Weights of a small transformer language model: 32.3M parameters, 589M tokens.
Each number is 128 + 32 x the weight over its row's rms, rounded and kept within 0 to 255. Layers, rows and columns count from 0. Numbers have three digits each. The size before them is the row's rms in percent of the matrix's.

# down: layer 3 MLP down (transposed), 1344x512, rms 0.0133, rows 90-120, columns 64-127
# gate: layer 3 MLP gate, 1344x512, rms 0.0503, rows 91-121, columns 64-127
# up: layer 3 MLP up, 1344x512, rms 0.0529, rows 91-121, columns 64-127
down90 103:167114096127130142114131143147153127087119135132124140140071136185153124107103162147144141117063143100163123111134113126084175174149142101141128186119117122121130139115186091131171118200110159
gate91 105:147111171107076115105121077101109121137157127148115068120128078100152190120144144126200163106158091086187142130097138099140134100102169112095150131151123204143110090135193151118128098125110181
up91 104:120133107142171121111161076134104170112148134160174148134125140122104112175141120113116122113143142150149163111144113100095145129121077175166126113142083157111138144055072126084129153150134175
down91 108:135133144155070154101133172194151121159169116128132168144148138112095131123120156070106146093073078145199103122107168101130149158114192097144161154132127136118108117185124139163146153161160124
gate92 103:052139139122149172121160143183114089162071154153194130186089098159121165119051115177114150140148136123132132145153104088109114129090123157105078114156174136127173144098111136121156101171090109
up92 099:200115133086100104158144126184135110132142134100051122119146107142079126154153156071085133114108128187141143028082150186128124102083105100095140098095106145109067122177156142169148149097116136
down92 098:053067164151119132112120114100137186069117108133187139100104137113111150122152119127088108152126199118117116130188163146120200146129115112135133098152128121103142090098119118154198135159095087
gate93 097:092125121112120115119131123114163094117143143093109089186123134126177105111104109145129139112131125148099145125134140184080103180114118200098131157108088128119143127105094159131237124145167123
up93 102:118092168148133119160086154096064197104143155138114120055112146074136118143119128135114104107156161090174093111136147125137128113132137144169088104082086082156149122182145070183167143146123135
down93 096:188111074105149150106097144150223144099075124138174140193099107198103163132128137099143124096106108146104189152114123167096113205156093152101116195129144151142112133120109139071154072079093147
gate94 101:118089136114138086081093150158142129141162142188107089174124147152123165101152146134100147133126106140127163133132121128109179111114162156114174059186166096052143141064124091128091190134123156
up94 103:201068133136127153181077130148155120147136119125151143187181148132158097102080133153185106146134089155128129166114155179085092129085108142099085170116159079120163141163103068153134163149162130
down94 107:096122144111095125117105169121124109152156136138070125062096119103216135164123131055049133090075146143140169100165110065148132105157131124117151103148086077127122081028088147131106181154081082
gate95 099:100151095137116123148091108104094167045122139163146094085144085130091147176105080170121138088137154165153123098115141122089134059090171207127156128171162146170170163149150145107156192146162115
up95 094:051133083128146167108180146078093142102136147138126118159113134109112100084075159119129157112145103106135163109125135124074182128063155154143149071125177078078078138102151110101078145168161103
down95 096:146138084160082160163148142138100093102115105070156132132165126168118135111144133121176121138135128117079104120115051127124110177161111072099160110126131185158144152131186091138120132113087126
gate96 095:107183051151137129161133139125126134162106063153146166102158173141134188152057134147186165144124113094123153129118156117147088134115064108149039153116173129142172144176090136145156129133098119
up96 098:086136120127166143078161102102096147187133148141135150123139081124114165155168089107192123100097170118109097205155141124169124170165117161072148189146101146132058136191059121107109150137149122
down96 097:189108108127096118032121147119085160140128130076148154152112134146126133126028120174170129149147121154141148109122119110132129111125102162152113109109181123147226142039175142165145110134096167
gate97 088:154137108077096118137153177134164108098094158089124162116209135159162112063125137160119086162126139119183078184112203134051121149131145183196116124157135106100153057134049172133184179116128150
up97 091:135122095163077115155163114070164138156166061129077077129139126154096152141157122120139085065163129108150132101095145145066153113129116154077186097180099141087122087090120168150157095140112138
down97 088:103101107100096135121121121095097120146113182186082134147143125135085116182126136153111147148162159131107121157121072074209094184158128091138089170159087089112128104137070074121124167077179150
gate98 084:103140143141091153114055162094160145123085173106140129151137183136098219079141105107162133093116161131158124123111136170172118174085098117046146172136191150151080117192141110173104116165154138
up98 085:120177133164098127120128083111117114129142086119121139135136130152165088176169141127179099114144144143042100178110176188169126126097144134153102149107129111145089083188147154110123104075129141
down98 085:172076138159188154166160098146141117113216130161157068124121132135170113125136146089196080082093118120163136122130129182131151116129000165100122181169148152146194155115127109127141139160085158
gate99 091:070157125109134131113108167133130128112163172121024103145113096165096092121136125136126110119165088041100113170183149144097122145119079165111109064119163195132152090066185140109133075115081109
up99 095:116144114084141161106120142109129080118130127084065182088137084092125095122146094163113113172151105149132105070122164081130156109131106099109162113089217153124091143131142106169092172111113107
down99 104:104113102176111092175130112112143154151143125177178060170081183116137151157108168124097147124104111147125129149112058125110151124103161149111091151103114090181119080143173158147137130109128136
gate100 100:123184146159111140133172135100153116126138188196175100116158196101190132142131072162060082111113158074150173167170149097126070118203108125127113172113091161172111129134176111150123128078118111
up100 101:151086108168117098163122115109124108118122094115093146148091118137172145113153077082197094118131083231087158115140101099156138165077153140113187111132196195137129078147163102088142103149129098
down100 105:130179094118099162141133114103118090152140200123104152149150187122093089102086096143115146167199148092150149174117101142068128131143137114140081139139101108162140103118121122156152128089150149
gate101 097:156055115088160117119111165139120102149122117155178142136153135164036134195131162123144082112122077135196057123095123132088162149166112152143105105072139199124167146151130100088103117121142147
up101 099:163081148152193122117082137102141154126135107122143164236060143140136104112123132080120140179132103150127096084126129114128118091139079116103103150129141106173053070099102180154135086104124120
down101 107:125182082083053119132100105216110104153140104146124134053171214107146109172119072178150105080106105106106196089148143142131087108153159159167127164113123146162169219155121065124166106096146143
gate102 110:154169153160140139123137115100189099164155116204122115154110113156174104197117131163162148110100127140151156130122136150128194095146166142128150140135132128098122134158168090116084109152105106
up102 110:133104054147124126060068092086097143089080127127126103107189095066124149130102102141121078151178127103133107126161156132160119113092121114137067057124151135121128111132149108169110128139183106
down102 107:126223192121122126082149085148090174094158092074148080163099156174120133108181155079078067164191141080185164099157140158123092108064141143122099150151141090168136151000116191088100110071162155
gate103 099:149109177142095140154111104161127128185093129142141118120175165127150123126110056165128140128100081059163137105151104117139142144118150160144118117110114115114141133062103175127141139146093180
up103 094:139155171111151167116123129195175105139094127158151101169142075069166164133108185125173116137149156181100137184177085122187127180155164085162161102130140111170128141161174125151147134134123087
down103 096:132072145120187077117083164106078195105105080112135117041120158224175135125100074132110091100129163138169091168133099147111177137079150145145105081124145105024127123120132161120126041168132167
gate104 100:135095091140132191156176107104128129138110120117133074105141109087133085128068154140135181142125122097126087166129142108154097141132087107127151121105197104139106130137141110115183122125142146
up104 095:090152107133109100164167146136087157141103111124085073090158154162172079121100105135090094107138109178186068118132144205107113146097110113122141091074149141115135127077092084137116072143136189
down104 104:161169104135189153137123080133111139101153174139161140125131104174172088150108166187158142147145123095099198117200137127090191088139133167146129093154102178157102175145104129105089103105162102
gate105 111:137108127148170158170120118148127166154086116127094177109038097109118107139137146090142116101074101111107129170111116081122092142101126124115127108124154049042110157130145109136113128120118100
up105 110:110135174089079121101103159085160133127199105181133129098093121146182173127131127118084143133132154114139117168089154174096105082129101151211153160135133177117140175071106168097088092131121143
down105 099:111141134146108165088134103146087114115099137169157132166166096161146171105124136168143187125129125155184137081220149077136170138107142113079095111203088116135154146129114115079170069074148181
gate106 106:122127134104131130115110121131073108142097139098109149110192125159111147133128098136143104183106144092140065115056098057100166122135101135109113133078133126163164131103119133135134103123161111
up106 098:125154139114128160149110077178054176138126172113147146128167060133134103133127149082112125161125139145080082149085126093158119171181090100095109111099098174108124129131152167118198038123132168
down106 100:122078119058143115104150144145153165159124118175106091132031149149066148102150090144117118143175109095134215148189182129138131102168130164131118108138120139138133171112099101109113182112096152
gate107 098:169126131174157087113069134153128167107143091099179168097095139111175109095129129151147163120114159127139159151152123145135110154182086196150058191123107103120108062048115152157144176173136169
up107 098:130180142130101138070028141148135116141147090161118161115129136147161129112103130197132162126156133149163114086180120117088061169182127096140108127072169085119116081049121156100106144142129142
down107 097:089100138153145082157169128116133161114139158163167146160117071164084070118108091091138162165153106122129161097109109051147190081105118132133147071167085121113076128121108114087091150143087151
gate108 105:117131066124087096132110101094109152140137075163141080108104133132112130118124166096201077150120170174157065084057145190172120137128144111168070155065149136139079120134106146129151132040144130
up108 103:153047110139116152150061148111118127152095125139155122126123171103108137083071054153081123137138136127086113110147115079183140178086097124123130154129171098133067152034107124107080082108120200
down108 105:143149132091117125118145070115127125148120118135103143151096090071123138134135116140149118164158142063142109162175158124100170069168140129126137189062136096095080076073160130102090115142103135
gate109 102:179130156114144138160149130142150206179152129104151119165109092166173139119092083076184119117117130134127151167106089077147136120205116137133168118114168170141143156075138175120096153153145105
up109 103:101137136159184118136100158192111129164098093092187120072084082111136141130197138133098115128114112153115110103201176165082158104075097100055172163112120185201128100101102063099138137159126137
down109 101:141110097124107119086114164134163103169106113093101096168174141105155179139111161146105115094128094154139110107074151075123103148105148160178115136141130052121114132145088188185120160152136108
gate110 102:077160115127152154125142094151111111118105122160091148148176093201080141164189164147199134124164107122077138128134141126158179155110094151101139085133159166125145074098138155088123193174082129
up110 104:139101094150132163158088123167142089126170150164112110135140058140160156135132148099148132132139124129152102170158124154155145121130157112110135095182196129150074184133142124141091196147120180
down110 100:127127122129102106171114101122103130111080144070164160084112194142104156086135065100125155140138140136077124103141121090057175173161134109127133083113126183138130103179065129105139141142105147
gate111 099:126114188115099078096081147089149171160162143169152073159105068108128099191138137126101095151104092109104051159104123169146150087138155167091105152124118107133119135045155100153148153121081120
up111 097:080156095127141149111167131150130121163130151073082094115170092105149079109169121138128131134102128131176128142126144093126200111131148115089167122144166168180164116147201061040139103193128112
down111 098:185152140047098121152109118126112146125120060107223189162106120142125148117099137135100154141179164140105112145128134095118130137109161112110158105159096132087088053103095168146158146145081116
gate112 102:092150097148148158114155087167108174117112121100124110176145171160157165149092196143177112130150089130136205110042144174130121101149093109120121156154135226104108078159105146100155142136119140
up112 100:103141150130132048158185180105156099121154133161122053065115121113118127144181160119115173139106074071156121121090169089105091093093132139092145167091174157144136156167165145112110172090122164
down112 094:115080108145122124093112129083154113103147109206122129148091124141186089142100092124110106174189142122150158097127120086155175138135178083160079136121122171138082112080075134166151125095131087
gate113 102:157113134144118104135113127127195109141184151150143120135154133151141090147139098093136144127135164100114186105119038157127095157083092070106136097088163193107135170100100125104155105112161071
up113 095:106167146135096114092091161077136096127127126166176147130129150139079137178119106096099133109138116172071133130174174113169146133064099138103079146094050122087147179139058121145139138077153115
down113 098:124086098129110101159142098162193131140082114155124091067185120175100129114083196145183065109126135092160111060082123120122100179122166145140130148155120160121150093105121100132123143165117161
gate114 096:083095163175065165106086100151100164171137156140136117126138118119096107103091174102131154154158177138127111111059102172148078095130114139144062152099169156125119095124117108184189063123151149
up114 097:124113131089172113151102061146148143102163178075121059110131150111148143140101153132134066098130122134140140145145150102130139072115168105141148073178099096096140106122132164149176102112123107
down114 098:172134144152109152122123160111162142176103070148181126185158083147108117080210060135073163071140156180132060181175143094117088185184128099137168153137124105125124136140069085133127203133151143
gate115 096:080133068145091160155130154149135091125125115149115098163117149162130177123129164143153124195095078128074129123104145103148130149101091136176104109153192151092173171147104131160129086111161152
up115 094:142134121040062144072130179105100127156150145129108146184122096107087075115121100130116103079167159151137130130126173118116118142161101112191123133072161083126156128115159152105119167152134096
down115 092:056203143082141150114134140114142120065101101156154056108116073132137139086099091170149150176155123135162111123162144163126143219134133131113153136130148106158076125096161094133119101101083199
gate116 097:157163177163123057162103109139163100167125106142160097117159098119120148146087198114126156106142076120156156102112101101185205120149128125145170162141083131078142142108146131148127136170082113
up116 095:075083103161134120089151109135117114103125086146154129112112119120168110098100090119091105145185070141168128063160075083111129146122148132132157119114129162107168147096141097133154123127125124
down116 096:192145188125108127146128133119114137164113119147148148171128092166126129171131098124162138069083141087133082140106132163144134077129133159154120119120089115109129110153195147118159119085149129
gate117 101:105046154079138192130132148110129110132153138091129133160111186135088177156177178187091150191113109102147150123160076137125172142089120111113142122149148079114096099105100123096130106125128069
up117 097:131136118098076119157089101061164144183066124087171128165224138168095097158109123182162146103148104138108103159123152192093174068111127145104214140104128090092105087114140149020164155199156142
down117 108:134163100154137159124097108109179139142138116139138228104095157147133128162142119093133127185113106136117157138120142122134172147125115104081096099149128139133132192157124168067141150113114091
gate118 105:084174173121158152096151152134057107163141129100150078114152131090109123093163139132088144132129131099100130106094139128149137130144084162093129121113106093139160093090091148136075140079183137
up118 104:060102137149086099110155179163154100163170135078103158123140182196147173084167087143148095129109108073134149113144144158126159167119143159142130082133122069112109129157114150129158101123174060
down118 097:089145115151145163085098080140066140150130145109163114115137043108113136151151090161112150155140204180105138110122153086128104109148112113170141129176175147097133138133166105093165133138182170
gate119 118:154138094131097107186202171163134143135116161159134090156121105090111142086077114150153123083131096204120131119161089094121168152152164135077127146120139127154123117140035167172136135169157097
up119 120:077047149162127152099085115128165125073244139171121137091072082086111107161128125174149137226135136081173145145078169152130097079102135166109085095131158170115095104080104103116167167113139128
down119 111:131128127150116162081076151090110100154128107176116109118107150078126139227125134099127128150135101091128100069135175103082102175126115140136123116152130126060137175150142094118133107102135191
gate120 099:020178096138141156106108107217123140123090175157104122153142134148117148106104119160142159165123063193127134170114126148117094188144130090146124143148121135131139147158087099077133127096143092
up120 091:120095143091094120087119112147081163144127204083067142109136162121088120124167119155092119134147165190101145140114090090097101167091109164158106090139144115149157149149117096143160110178096114
down120 100:178153124094192082111130168111171150101161097137162158148067066157114168117100200094144085100102126066146125154080130089134143099134104116081112105116108165126157120100125175144085119154119129
gate121 097:119129157122133128155092095116097131115167088213127116124097132116129091179168190193157105110093141163115103082090162104128110127087120188164170141094152164142118063109071126107172100102118094
up121 103:102191128151111150142071150130171095136092124185142196109131191145102118108188118152094097157104147158102091138076123209153153144091093157102114133121139140177132121132114144045138091131106168